Weights of a small GPT-style language model, trained from scratch on English Wikipedia.
Size: 14 layers, width 256, 8 heads of 32, MLP 1024 squared ReLU, vocabulary 8192, 13.1M parameters.
Architecture: LayerNorm before each block, rotary positions, no biases in attention or MLP, untied embeddings, normalized queries and keys, some layers without attention, local attention windows, gated attention, capped logits.
Training: a variant of Muon for these matrices, 175M tokens, 10657 steps.
Each number is 500 + 40 x the weight over its row's rms, rounded and kept within 0 to 999. Layers, rows and columns count from 0. Numbers have three digits each. The size before them is the row's rms in percent of the matrix's.

# k: layer 7 attention key, 256x256, rms 0.103, rows 236-255, columns 0-63
# q: layer 7 attention query, 256x256, rms 0.103, rows 237-255, columns 0-63
# v: layer 7 attention value, 256x256, rms 0.107, rows 224-255, columns 0-63
# o: layer 7 attention output (transposed), 256x256, rms 0.0905, rows 224-255, columns 0-63
# up: layer 7 MLP up, 1024x256, rms 0.112, rows 0-48, columns 0-63
# down: layer 7 MLP down (transposed), 1024x256, rms 0.108, rows 0-47, columns 0-63
k236 092:534454525428541474448493461451433486566615477451541476530557469490409511364531462490512485583517498430501450489480475558584523499505541489533522500489513548438514507554476540438429468460566551
q237 091:507413473467455535483528454482547525501562379444404468473530545470476549498526510542491546533537505514534446439458490514577518530409513531493558513576486494418518494573470443483460458406500553
k237 087:507529570533411529422452477509521490444556571461568511438586491486526486477545563474455540442451513476529514536499482519476488503524489478503497474473524454574534462486530504446530566543451526
q238 103:507509505528501430497457543449472505534521462481479424539496455487511504491511508437516486572510502541464466524411491451503563464482536497505445497540489509417495520556474494563512480416515520
k238 100:539555437541514551493517487461491506504455530525579559457488538521477471476427544471476471509494518499512504507487534465499527573450531473412521491468498567454529492527541453485481546595513497
q239 094:496540492460524456547531538485560497400437522385476519461473473506480473436522497516512498541447540535585482490582507436496425525506487530426474501472494475550532417476510471447550481525495489
k239 096:460445456490554549519593482574493556498451504544440543558393541472543518474448538445497454505534509510436508538456513529450463500445417520527456538494377494609478563592471467492500496481541425
q240 091:475512469476553459531488477536509494485505519537477482526522516524532517510569491442446485494492532529463454514429540470483531515499520519519524429601466453442466480532528500413519514470451456
k240 096:463509453483472518493470497477514523541469470524500464550513497422536513516500497436501517494522543467574423512492480459532423491529492429509432522454479563458439531605467476596526583556492489
q241 085:505505539589451444559519497505458489556530497519451486587533439510518550523505514442496441490560542518608577528477472453421453433461573461534533452447519435420494549484485505491495515505486543
k241 085:514510526500450555492501411480511465513554482476569519538498501524450452486556486482483535466489435487407476550493497496519459581502492458522481474456481592477502560521467499499491449527473539
q242 095:493481470527463490437493507462479499463516510491475417482452461523546474532509440467486474543553516590555512436461523447490510557453467535491527581506486580477569489461490480525470524471543504
k242 087:567552456564451493481486452457476565500420445530547584524486521487460482415543574529494549464461507455509518519575463572461505475519463470513478438582454488536445502583472470515499473521512544
q243 090:472553492533522572520472483485460455561481520425467586539540497473479480509506440522512567522455558539515502548478518452505550526471514543530541465531488547508456443514500465519555513443497448
k243 095:476504453501574454467502529459475610497496499471453492496457477563512522422492530535521471485533516496529478485505495464526497535473483438493455575480537476464544454489513488529454513453496564
q244 099:502498515461514544537512496452521534481491532475448464484487502470419473537489555509501490467467580531494472494484538477540569520505489535491484523534479423508560467482585524529458536446486514
k244 096:522543478557490476492472510425510448444428438546477443499625514548481514571488499482495449496515444507438503486483523539515565482500458477490540483562528508500543558504519518614456525490475442
q245 092:450480449607510503478446437527468475531500509495485501513490518502573530564567464542412554456474497526496474587466516491492454479539482497523534496480485452522546553463580532455473447529522456
k245 095:504467523493507563474578460421576478521503528494489567478494446498513528445483490504438394589511534466484488505528537458433477517456517535577458510502472483455521520527407464583446524534430515
q246 097:470478448479518512530501508515509549501529498500494525480487541537513499510457499411536441505478466463502485459506512458513536480549548508445489463473481455423550447507582493420479554493481441
k246 102:492502511556487500494535467499510534520456498462563508501508608453472523527422547476548549464528517515476531531470464521439508467513508524484517459520517535518536498474524520539525564545520478
q247 093:444486525555498493543511507510519527566487521513576513539428483441600517467461450519512472541512493517463501510481472479478402537504556506454533469542460495561519506442535511456404466555539477
k247 096:509469489449476497467544481429530451513417440477462496496547457501447524508543481574495462488482562570474539530537503445487552505511400518518491468534459510462467521447439554510561546503494531
q248 092:532459519438488494527480463513520522532522465534532521493466527503523529509524449524449533509535471450567496540507505534535555418469517490503509449466522368539542448491478499506558433485509578
k248 087:473504479390504484505521517629547477435524500487462516443467517443564507514450598540511460534437463522526522486528424557478518598529488549463482547532484481510458502474495525532505465522459451
q249 094:481468527461475535496525440559476454447552464542498538503461470501477531493427537502483532469521487510459482454486493454510548526482473532476505519485552519483579485462504561501491441504489506
k249 096:498490506517477501540509505520553518451476536539495508524429511409585503540557481539513472541468562442500502493434491560470538491550488518513504569482436463531493483462536464489497496536460573
q250 084:488428466505500542478539547611559506549528433481524467461491559526456536450519508505552491499510509533492469528559524519543463473549501525519420556489501557508494404536530469595509490540516534
k250 085:507484553534491486431425575543547511553582520413470474497520496462455518474531532543479529501483492448516442469483485480534548448484508494597550516514427499494451449491531510455510555519516529
q251 086:474496451468509525513504413497434473459533480480483500567487532492612487511464549563536576531490543493441435545514499463546549458469497536442584424490527402531517585527488556427480489482460427
k251 093:468546494536565446502499499544498491436489559472477542486466433476555511529520479551548499560547441564505595490531517478547486531501501482447487506466498557531508447499472466522473439451446470
q252 093:450481520627477456520448519485464477521496468527463456507499526560479533511546476486457535533482535486519457444447483501561499541457517514524453462579501502469478537476457500550476486566610513
k252 091:499585415495506470459453434446414531479491546505501512433497496468534539518512519491437503492565517477473476598405490480522469488456587521435511550502490510501468429477434497460402522490472542
q253 091:515486482575504533514505499464507466535552536587585494540439529556447552533499532497527568548477444526558430493574523541479496496489515524550535412514554434451496474537480535413543497495536455
k253 089:424477478416500418551450479546435474473600436519467494508494525521467476449511428494524403454510494478494478514480484559536530521490448500531488534544417586476536544505466520570554527450471519
q254 093:555499500545507574524555403534527510447617506553498514569415446470460512481574485498486481466480527499504434472550532499499449488514484515504541516492538521553502485523583474436518456442501548
k254 090:538510487467488483420455535548476501559494497481474457482589532579508520513560528593470525526482444474488461472510504507525516503422479517578485505393548603495524537527539501527458505490490528
q255 088:558471466507550488445553457438581487528527448485530502485457479516437488452482537492543507557513467519439524494586516553466524549438559468549455501431524513550498466517535549459568546557359451
k255 082:538471557577443577481448479498492497563575445528487519514545538507472511498519548501476570503492544502446445457434471498592390493579502509536494466498431436475539516503544517502526531496535491
v224 105:601452490451494427516490539496449464508548409516522463499484495550456523373491505475564525524498513438510511478463560452525471461470553538518486436511501515452492504498476556468499444483482461
o224 115:504476548454525510489497538518478471567481486523463481514481554481474489533597496480490523458515557432532492573445467460501441515461494482510397510576560523463460459522546483468481465540529522
v225 099:500482529408478449522484501480506531516479522473510499490477462509498530442530445541467498433555529542529516490541499508534539484520527492519495451481595501583485443506432567515509509541494491
o225 115:613441562444508538549513505466519544449549502570443461509472478485468448416471477511532514534462515528576490454567592455425518503510489510419550558486491491556460467459462514554572454463496546
v226 096:438538482551465552563486518539511533522574526524470523472485518472529574454488490431512515567525435470487566510518520524539505435517456501486404471444539489512510490487555555510581468501412543
o226 109:492511490510487552488493544506517518460491471570507458593446407559504500519536584456508553442504488465462491462472524500491536463555499501530392465518526485613537505534512470481445556581559465
v227 100:549525507575603422556471510468465489497407494508436506512556536442498481475499486541522474477575593539466443506517464476477508509521519501467424521431473469543507514467517488505423461450503410
o227 114:585449481479416478523523567549479557557519485459542536553533517518515481490531532511493400541473487482539441565425479429556486432517474468566515477520454503476490494539525537456517397472382539
v228 103:457470492431450461491513517529485554479498503475513559481455525483572529473491455537507547473502466504479447467486518560395476536515464564464532482498527526592409454431477424452477475507462589
o228 116:444524515522523515573445564486479473428540489518483476433451426532449541494552471464458471510473533439488486452546560491525497491465469493485520473504507500543557487497534608531599491515509523
v229 101:506439465487604498487482460467512494453517481488491450480450504497512511467486524460476535503560443497556429459459518484518491539474509537482543485451488492466515491527534536484497487473549520
o229 111:508492467533454463488462495515447556527444476488430415521478519534545578520573462469541494557483435456436510538550500554545506473462476537561487504464513514469479506489493526481495544534519521
v230 099:497528460480497499506518432529463496565480460497502457495497487564535467526505540549519520496506434415486538442585479506475489465514563490517570499446477490474449440565445562464567485497459447
o230 114:454492514536514458509495470463483530537497488480513447450598443535449507533422569473507513484502441574448439451507555483451545534475475486468523454590459505527516514456511547495498523504474554
v231 095:508564490505441510528485430477460452485537530496598474469521492514454544478522521533495484522444530488445493549478554586509434550451392517461537462525493497470508407514542489501481437423538552
o231 109:576524527469523568551478423467436558531472403523577446450483549464470485562552483486493544463462469542590446464496496504546486501559552507541488426527480506507489567456492514496537499526599523
v232 100:478460485505477448483484440494510490503470537520484526474505484479388445497469495468454553542465531471451465548450476637529474522533475545486522509455527459516480503482493509500521540574561453
o232 113:516449473497488506489542544556549514553536425470481471592482499561471441553538458500487511518488542428455485483486514488453490508509454514420526475535540531505469471514435561526591536524443546
v233 100:486507488521439499455535531489548421506511510495511456516514477485583537475505550459572501495498545519429471594485507431502409509561530546497543483576483498467625480505620506467520503546457500
o233 120:538544430497451456501442474469426525540528536487546497499492505482506521461596487526515582488523555519507565457494508479489457464473538444465580480470485532422519591519484517506473542524514506
v234 110:439497497496452507482445491503433475375474480574519526491550563543538403423542513474473505508516526518442447471471479492559483527428508513492543580490549524549538485485554522494528517472540489
o234 125:465473476547501548502572531558486504539544493523584453554456519427488615582501476481527492436433538485514495531490433477501586505591529614487520453412528497509491417511462455443451534541475494
v235 098:591551510450445473448536490501473440525468465501528506503516505448454549428556498539539498526517493539441468476416482493541421489540526601439493544522559507528515487445501503517562550559574521
o235 110:559533549489425476476493538541493534549515438471499451415503511441493568545442453542523504492488537463455560539514520472555438476541509535461547486570582465529424523456503422512490499522489528
v236 102:447437564514516496520457465521474498518517485573530485516429468482614520496532474427556430525496517465514439532504494478435490520483581478484503461570452518424498501450487520493440449517476470
o236 115:469475510499475498485505516419500518499493519527486466474505472438497436541598526446503465522512515502522583457491484527514445535576488474476445553472455513504517476538580480534497449443516483
v237 096:494465455444487552577445425463475500547544435436500527465524512422412523450478533467575515513475521528470509513451555459530504535497552493454514420493562536478403460544500520523450370526470579
o237 107:626483453507445506502517466477484489558531479475486432546522518568497515538469459512450532510494463433507494519471494516522514556445554471558446569551548520486593465472510461481559511471518425
v238 097:549506546524454475498537466588478457455506460478507489517501568481510479597526429568487513444503523482412519486576535536548397522514427521542499510514448446589480509492482489519503404526472446
o238 111:471454433483526504563463558500478442555499520462539467497444503535514501565477517484507494519518530526524445484486505482490476499522444488463486492492464468515496525487409488530502491597499473
v239 099:443541532463485482531472447483541462455530422515476574499465495531513539504508478483542503562497591504536503526523510443538436557517565491536471488523535466521481460475453461455475560471502525
o239 111:482461418493523487569471465469549456444468521420485522434526544527515516568529502530565462538487442409515499466485514513471500492471504451495451489565526524422564509456590532453575484572496434
v240 102:462480576410461561515513525572454525517497491472444544526536465484501521544451572521463478477460517517441528440499482434543520485479482533515477501524550452469553516524542512516460504507507517
o240 116:536509536485508532537504527495485518500516515536483467462495437502437551577526550456465538550465499534475473452450546528478457525483511473508492548520478542473509458424512499490433448465559503
v241 107:543471494493551425463438502508486480471588527445463531489502409523420514459544419472568505471539490434450464536463540515440423503464499512459534485511449492486507445525486537481514520518544521
o241 122:534504538504555539490437505480450496506509511560414522417552486452471533529494468486462568503493566501480476563599495529498492462564507480502519483493507537457442543489467507494524571518511480
v242 103:520468506496434513499489534525426480522474526565450508449542511575476571377475443450573493478499535549480568472359500507451515490587544506534501467476527496592483526476461530586544505551449462
o242 117:489440464516496521498560502480548508481559443506493511555477524481450459483492466454493446489461584473463535407478540486482507483470575540554443515557479487487533567542481488387552481516465547
v243 099:549439457462495445509470459529461476517537489512527452575541549491518575437532513563465486481550532495511516511530451517653551469477420489493447427455505508512573460449535475479453514441411464
o243 118:526489575447496547469444481490541483442510493533485541466481548510519529508556476497505457562476461461541501561522519486481543484481544481569469486527575472473523488488508505516559426456493493
v244 102:439478534521430543481521491494530432468474502433521548569538503467511431540474543558500562478450520441527467510500522583489512547456633447508469507529578484465507482460469495489458516507524520
o244 117:503482476557505454564570423477552501444445523472518454562453524500432477462463457545545472582441470542579444424472495518574510519500501479463469515511505463432510489450463524440444509436548447
v245 098:501477411421489535514467464547515623503544534516438475538422552540517543525505541487450471477434442546484468516523496507562414511503488494496526597542488523514467502550506568521462513524534422
o245 108:475499498452440526439561484495413521417532428484488467472500481492531433498442500517445476475547501480444527499567487542446535556486472441560535524484469514521508496533579472564430525493519573
v246 098:513572476468580565541537532417529554484528446500434567525476587494524468521515474465483420506523501505422478492439541507567519506448521549546488465516553491488516503558470517482521465496479511
o246 110:535520430476482535476539480461453506516552477425481571489535543519573546531543505497468526494518445498440515438493491506488490541500500522472506520520540460508496522499457488494548511540456413
v247 102:463446588448485558509508520454469530508519565546431465477495493442558458497554462510444475469527495528506504516484458461487468447460470580547520456540502460474499543491556419546567520524497495
o247 115:478459456468471477480511582510529498509558441521548478579540511547521486511552488518495500488566507548509545500438509514452513483479434553557504557500508418466497494505413520491478532435511518
v248 104:421454489390480552517426502517488495501467526511545527506488450495613407468508494580475534560534518508558482453527511457546494524525476515475514565495474487500482488487462509503513428541502471
o248 121:505430455536447556540560552448566528492559454554502487515551505514556523487413495530504450504520510504457559507505562538573574533554512477414517484457446519519534475517500496526491444473488558
v249 104:516495457554524544462500522539515510490524532447560498506513533511545510508511550413455447489481504501532470494571572518505548459410452529518517509531492497461532500505466439448567535636528446
o249 115:514469411506513496543505503464484450532495516468556465419447490545546546445520498497516422529501548431423453520630492503501490442495456510517567504605534524470455439515539503558486523522443515
v250 106:576517457557485533504480514551490566513602524494536430545436500453456465524446436548527426508493532529462516422381478532500465518586514480509564499474534491463569509488550505496577508451553576
o250 119:503489544525539481495515486487463454407459524534506496553519557519541501566509482486438500520433538497483473518461503515455534453474441540574556589528495482468549574514474444502516483519558541
v251 092:478496570554584510524509496488522495495441510471484512507447528482552538526485439453492466507480480504501513552615494560517496406525539508492545496518508457530534463474530459576470442529489464
o251 105:443476413462463477477492545483497477505516542485509490443525514466498480505587569538525508562451529526580547514480453540420474523469487432485489505517522517552532506475388412521520503485410457
v252 107:516485479500480451506497499523515538546479445552506602455457570507535540525477489479551456513493499462584540467486530456455539457501515476494529553501419507508457539498443435538453502562468473
o252 118:469486453507484521446498509494571503456501522479468534506524458501472451522461473483523436472531509496480530525515542520542481523443434508458494434470514507473588477496559504439530542518519499
v253 101:480467475543535458563414422494501433447566477505464433485521486533446481490472445569473522513512473519462484484515413494533474458503461484506452434455473555437572499548473467532475497428494530
o253 111:451515572619487468422401474488497515585532467424484476486481504528487461451457498510488478482488507463527490561460501541386566456449497506522503456491458526513588412516505543526443448486552514
v254 100:491509496523546500465556513491494486530481498486511524525514486470461476501463495496433532444432465417479549590480484493427502430416508536536499452546491570497516565547491424531541518539562446
o254 113:457467556574506443478493504541457504505477504522515551524476487506503487490459485508408483421487521514515478568524423516428415497443567523447494401459459529530421483447514452585469504460517537
v255 098:471512550515427575473553479597471552543530482489606461497511466469490532510528450505462465479518428533515513448474510481486475512497427454560513477527464535452482465505448505520545573454561476
o255 108:526468521501503587490500435454492519452554564509447449539479474494519515491501526530529474409510515490557523481443522552513568480474439471550526502444461443514501472461542505583550522533513469
up0 102:433486509530540532485497523494492422462470499478496473485548449554555500440526525476496499529555513492498504541519495567573441448505534484577485464547469414472533477506571510543470473481570513
down0 104:477498457526511516497524541493530508504473491543577409530472547518472509487433533498525599530514543454499494474429548441510578491461471494497482494495512471514558567528542500558492542459532507
up1 092:443460503525548495518530493474516509456496453563584439490498502524546495504514454475505488467476507533465459496557483439519460374474468537517500524454449549510536461481564522489524405573550512
down1 088:421526448484512555511479412558488551523470479472475482538465513486448558420481399513589529476499455519445481522542536513496510528475459471518427501460550516496523544494575529515481467512515510
up2 110:572525565496520438522542417441512490489531511450488498503454520486521525467557445450483453527468536436471495519555490567476475533451475467512483495512530517607507458505520470495469565515567512
down2 104:505514404551455435554488552494475457553487458414542539446496432479468558548415496545478503551521455564503475493534514461430547533450486507534537487458462466474550503499561475496500529516492505
up3 098:507524523459556509474488587461491435496488538558548488435477556511544518498540531391465487520523472540565520560543454531484495485438461447424391500434537477492520534496463555506463518528585492
down3 087:497416587452529562444502525542478492540562393464491476428493518500476462497448552487555462492530489464526482518469546526499505440520484558487500528427521507490533488434568560490479469579460541
up4 092:520419529529480496514523554472470486479458494539565503520532486464453482381433490487485425557555530381501497481508520515510524468434531462494559487524522527538413487495517501545514568486505445
down4 091:493592491508530458531482525419507490502454468555488470551505439499539536407474480474438532472551567492522496475492551568449481481405520470582514476495484501512535502511527468433513554465468585
up5 100:497568470505532472550546540517526520493459523478515485503467475514511547537533454490513479436515517547576527466407468465476564472558476532474512541457529499498422490561508476459482500476461507
down5 105:571558518492511514440516525517495418456466513553484484454527525557535482463494420478426561490478447419502468525503525446496576467508510439508470532502521533527516567493541462524547508449463519
up6 097:495470437497466457516578518508503500491506527534547545495444510502463481507528485479569486474484462558528555520462562435458429465497472463469417441469464445560466490473540542553519533465526523
down6 110:535515527483485554506545471553461556478464514550596500474509489578488547495463507436482480525440552544479567565510503504506493501483502479501432464418509553479525488412514423451571593489544526
up7 089:516479480525540477517517553410513474433494515568550484551547463504489489474492465552457460519464514512488529500466513437469463542557510481525495490532573471462437488475573522494491510505514503
down7 106:545505517385461497524534495521422558533461476453502529474480458490573483557500502520525475526475537501445519511489555551509515542505498511446506494551459508513455488513484421521496553442528462
up8 090:535475503451497565422511506489493539441478450520590422483446532549466525502462520377487465463480502505461484520547519475476461456545495480488553505513418535582513549572541581489429510510514501
down8 105:429606486484524525551533475500551552489487514535517522538521556491500477499493487471463465577561590522525542518475450541452563564509481567480501511493504576493482528531521490489553574520532455
up9 091:531497594547529507499452503547446529514519514524570498558527505571518530507494537536494548490504527454544549487476461425483483509548520471551502535614517563485551528514448526491534470447592520
down9 115:517574484482472483452572524571544504528514539491498465492550515592463491516478509549491491442461482482503481525471531561434505490462481539508478536563504533484513511517477507530436474494510477
up10 104:536472471506456537498449512537527464449477504569444480495499491504515548485518533469442521498490574552435605447492494500455440577524481529466490512504549511558452486475435459499500487432501527
down10 097:472430504456460539583458531530447475502536489485467540504481485521425568544525533461477543464533512471490436455520477498484533547540491521464457477508574491506467511506518499537500482551550524
up11 094:539493470441462579522488517579534489495521536461427485468532551492447469510492529458526528522530557462526483497488479510469512494388438517539505482515475452519522507518476431544538444540463478
down11 112:516498481513501460609483445508506519541467567497437451430573483509498457497530447472471524485568523496529552583566510571434514577436515539479421431436548560541463498488490434498534496478505464
up12 101:479518502529528564473526469473533492494491469538567511600527417443464492523525511536460505442521426498464533466463530486444459500518482494488464397438553515552512466508501436491548534506523471
down12 097:486527467509426455524486501437525536499512526509493560467491519505480549594395529573494452457456529504485511486541538407499512564525467447533436513520527510508538470488487564503473499479498532
up13 112:524476493538427441454551532587549523501503507489499551485408536500499453436538535482456513561506528523514505569489494461545515476478524480538501492533413561464552537453438554468525453470516452
down13 110:593498517589512431533537481452524468478456431565518522466442444503492486457496509589536499571497458528523433472471505477556456494520492507548513454551502517499459510471468548488531432500486503
up14 096:490477506500457564467483478487485499474516506476472517565502474487524471546521480511524478477547535486430474521465501512505530531509552515527529458479454482465427587498517505516417537495495529
down14 079:439580573425508456445531470522479504504528503530483478521570506534503534565546462534455477435455455480469524516444574479521530519407558456501507525559477531503465471607566480518476569524475509
up15 100:494460512510464487509540529439517562489560497486565571492453464482475476539489491507575524516522502578483417571512439569459406541522502449549494437440492475471548476453560535493504464539534520
down15 106:496548534507535481456503474533496472497409510482448553509504549555476526487437463515452553458556558590401542481476497491493552564489475537502514527459547499525537512388489610485529477468526466
up16 110:490478420459441493485533532473492533504558450464477516548524489469533520431530543561580584473570535555558488562478477473559481465462505491550523524482500530454487521519481508534466523481555465
down16 107:461525504465498567553427469507510522475461518435560521498513501548455487509441544546586487499559514521527459539510464462500537513522408505551491545509441487525490538527455480465436484529548504
up17 100:527477460490499539528515565483521502466432508468498563545440502525497502570514575471531575476516530491422545545535503501434527491506481487408555496538523548410523544515523465500461511495489486
down17 093:513411506518526496488545461544504529518556605496504555491488435535540476482532453473513471502563499541529521440532463443478428536442500483488563497521499532536466449461527485486407551587389507
up18 091:498503507552580505504499419449513484510521519589546492582535524446533459549562571493567573457493454503482514399474473510554489541506517433563444459481461463501521606533425491462509482469501515
down18 095:470542458506521472425531440529448492511466520535447604547515524540511494618552459489514496489536447495474467565548490496419548563510461535492479460555446585464489533540458567459464551461457522
up19 094:565538551510526447410524502511453539497472468415525522554522481479510439507463532550507424496449474482479491532508462478509442513505436485471436431584495584488477508492537453493396510530514513
down19 094:478495522512503457481525503441602447535493491496484550562428460486508525491475476547470493501507485446511605476529506533460534491570513526412466510513502480465579461438528486470490579530483527
up20 097:555458551529522522444520474505480505480428443537486510460528455484504475481419546473502520555477460466451417459573479464508447588458480485492496520508477532517472538502448543503471580443568460
down20 092:479497504510526577578563505463519501579566434510553441553450437557533590413540562433467527558517471557538483455499532484532515499511489435549546515454537520519484481522553443541513499568456626
up21 092:488511481432559445498552488474535492475547469518504594490576444495445425485507494472552568569538502484476512520450453529453525471482470548573514501494468476430521491474434526465472479496525456
down21 098:387509523431478443500436512442474543542533494497510548489560471520453484506512467452427525506531537481473540593523448578413512543556454506584451485503509472463510488454506493485531492487456500
up22 100:530575475452492485459504478424524496504534526424459549513513500453547539531504474521467450546535425470520455548509494435544542512544466517531505502504541530426496512465517478498523446544540558
down22 107:464477546475501560531468510618514471489485536503538486491481506496500452516476532528485513476489471504474480526470568541477494549568486527456487545524505520467477448448515501519546548445535658
up23 103:543516516492495452572502541461504460516447438555409520470573514437516444488512536425544541520535525495494507471546454506511469481449527514476559549538500470553466425507510510535576442507517441
down23 097:424450425516512487557521509566508535547539558526522470512565464511471529468508504470587487402431464444459484556462523465579495543497485581527488609483486482502540508391455422499421496554495561
up24 098:592540445518565500520494458433492418465441628503448532499593504621505521497544545499527471551475488569510509509506506466528465502499500504514468496544491609506437493547408470497530462528480491
down24 111:571549517549464493492439463450540475482514466494496500544523420518442553455483546478484465548419525435524455535521566594415594481525505458530481438496539473512505482471524493476481427559497508
up25 094:517515544521501458484500549504547536427491500441520556456535511470506538518468502517537430552558481520493511526477505521558456435505467448485548455600537470420496538495460537447448551485461552
down25 095:480419556459571532472506437480532506492564467471443475487410527473471511479499532452555395485507476471552517509487551549531448524490523490589502534459519456403482438531455482503502501498476435
up26 102:585523493503514565498570487442511474526489517425468476505492420515515548607504549521469457534525486506452542535445456460465467475451522454558534483513497522530472503433487487527453483509511495
down26 103:456526493542513546478490463547498522532440532503539461427541456525496552506478457578496525492436493465521516497537526418495543481476533474432437480482529531601516429503476504528482521505520476
up27 105:504473488474471461588493507509435443524464470534502487545557546560515547530517534502508491523529564554532538578483447462537439482475424476525409520443499465560428482479550457581420475486445554
down27 099:529510532512536530482578464461471519513481475485573500495462545518497447499511572474529544544435520574475484440542501565475498480509546445504477499533440478458513503450533466502500565544533478
up28 088:468429545469449521543475495475441570525569504503567500460440441516513493482490454480521528478478443522487487459492476448506507528484587462451528424570537529513490526455612490444540521476529525
down28 113:495533529585519467478542548520462454551489560486526471519460496615539567491479456551477510511445520516450476518507586588415466458475541519503522589526506481468500483487607505471547524442532492
up29 097:508535526555529501452467489521426499542505447489519525531424509463530492518553458514522529471524536463484477496434397505525518533567520438547550516473456480532499481539512537520488571553523447
down29 097:496444490440514487553491432424543500490494500435465525529510582476515474510528586465482482584509476538477578554471534524457486485527513532493519551477490523533516509485571462500486523428510460
up30 087:553555518520572524437523493427451504421490496533528535507526553498515568473524479495417518601464520538464537464521491549522407510522513426530485530472514594461449565452552481544535469512467474
down30 121:506606446596455521477458450452456524501506501469468433490500496473520531465571548536410488539474486449498484550478535482528498508514517603518515462490486487443463503439482511452534507503490558
up31 113:467482525502539501510532507488520487494455468483533502436429377547537517498537513522490510486519416454572552485490516495437468441508421456565513468553472438511458569571510437515478559460513470
down31 066:516476495506526451464441607508499473494460480448512532480466504474498485561447505468513501507496480431514484496497537433514494521464517458492466533506460486471416525527499575500506467508497548
up32 098:486496545483538453536485564469455451518506510522521477469524517505542484599537467572545477523553515447499531454504537563371442450464507459524489460491511487427460511474537484523498549548474492
down32 086:524503503427505481418509463534542537536557470453453514475468448498457537453455465503477547439501558551512495437502485482504465497537415513544470499478524561561487495590542533549507487553493461
up33 102:487480516510455476505518496473507519460459486489505570538474480522488513475446486508449523514510461536569467441507443494546539505452374544456451457446498514502500502541500518476476376506479458
down33 106:539515493456520394470447501551486489519524490557510537541475476473481519440508529408475442570501556487505488454488553496482512473570525514480497479557463554498554483473501536489468493428573485
up34 111:500489478526516521452473473500554474481414499449537520493561491501496534576461452537572551541550430472505561479431525469450390502459507567519502450489492447432471486533477523415494521592487521
down34 112:497505519443576486418517482422525506470482480541435526563565562470538510500571435432472503559479499512495492553487445614473537461456522491568402527513500488463442510470563485487527518546511523
up35 089:514546488626578543481564472522601563385479581473530470468445466552528485545445510461580446513567499432465458501547522488505504507535478517498448505412477524463527514478572511565533494484483524
down35 108:533472515570465572518494459446505361453587484518532424541504503482510554537509468498549411479510489504489437522492594474524530492459554552511511456490528509562498449514541448553549506474508532
up36 090:472450496456490492503533434538536482544496465471521527457452544518527472478508481480528538490539448502540509436494484484485500449406434453489539452482540528450504497529523502536453480460503557
down36 111:511490529421426504472443464500440546534524425509400513496546511575498523489574537488489465476491556458447471497509480488474463476507527530512494512511466570454455471509528566502524457495512543
up37 101:513508542481458453446518522544439464466483506543534452516491563494489537456480456523505523477512520547480545558508514505462473432474509530463523521423532481479525480532382520497554528432430469
down37 076:517532524485549484569430479541474515483569462525445479567497559418537441536476520501559479515500500501490588504493518514418413498421507536551454492512495540476478473531435418499514481507510551
up38 092:559523503504533448504496483501532456505461487526559505531459469446528521535482466515487516457568510496470500538482502510431514480505473467454573493532478542489506462568496469487500472542427493
down38 098:521520515512413489449469551497507538493496426454478548544437521457481489522552481485434534619520458415550544506483520532508463529526490490455519522552538508476474499549484536492471511542475447
up39 104:533532529482468477435531569484564518529554513485479450538528476588617522571479518471501516499559593481510522493446405470559485498520524528515517529475478527461514440496446443444477534510464500
down39 109:492549535548532464463464518472439548495503522531514485483540548458506524499473546512443567517461490423409505492517509454478478552463529458488521542509425507479482517477502530453495506561597505
up40 101:500529516579475459470451416446550539487525549540411540489492575504481498506522535500552546445493505465489485494536464468501481425529516567488490463498520536517490487453548550441530497444468466
down40 097:523494501398442484541572473439519444508495465565591444507476512469516542458540412492516518536462518511518466508507488518501545501531504481527473525546533455504504494530546531515473487459472437
up41 098:456501510504513542494487496430502443489523463507481523541529507513435490515472520505513501508469545530516502520524458418529525554529514438486509542479421507432525507546604535485400482538473559
down41 100:522494531511511430479459548484516413510505506499522486517526442451482530547454446512452453500453524548501497494530550462548564460421573533498476457482470420457475483541515576546513436512515510
up42 108:470524510424562499498461478544466513477507519507492481453510520473528492493439548532474516517478470458420480535492457535540446603545555476537474491517539429529511512532430516505500494499513531
down42 099:486529462445556471482500507450525473466480485528529549534509459573524501493433540578480504538491600471480508585529555450570494455498566519548540533494553504521483528435405555490431542455457549
up43 089:421512581553599511488524433524597494458452457544531497529518527477460462577439510537484476530529520494505509515485531460513483528485511551396561534495507546422518513486493582483494463543422470
down43 114:561511553663433464482525449459473481530551512463464483506453484441518533476537524469562437501472459516453543453485517496485490488492506625571422437491532480415558530449566471528516505491508496
up44 093:580547478447490520459499474506486397513523531586506523513481507477479516505486584512525471418592483525428512430556415509502450483526605428494485495453570458495489485430517522421521445447467469
down44 081:403506421522423484536478443459473541464486461498530513451506534475513517576523413490493475480531434515501489518496521458449489549528548573523522540556525538499439495536436468516541481387503532
up45 100:462491435549471543440532561492568480491546493510498520459487569470544490463539458573489525460479486485491537536503479465491494443521513476555518539510489541538449563490461499483479538625526508
down45 091:531458520470444475530510516551519442511451514462571494515463546467511513477473512452474502468416553478583458483500527537483498516477547416561580404461573463491528502534482450515530483593534479
up46 092:497455444494476518483517462489538533452490476505449527496543578493475420516462531513554513467567501491526516497448487511532516539542476529501574454447465509531515493431508524462444480528521532
down46 118:448528491499477546497514465465428556528503460544517457506631532472549416501543517573575497601507442532463444503462583531537504530502453514544509487510498526469524530501513531558505489594483439
up47 095:404503459491437510534456432541457529419528480586511480446520537474588437528486571507507500483500509536514543516448492511547497580502504487487527482475503520544525539424565501450456488544509470
down47 102:493510505505608494514537518464481449550463430447498469546577443510489535460460483510525584503510493487468468504555476430480560511516493468493432516444500482530517465495475463549602471514551510
up48 107:534475508480493552467454562499499471471565623529486519506476514586496547400497521528512550488510485545567510432475424456489488489462522511522551577474481453447464559433547526487487527456429431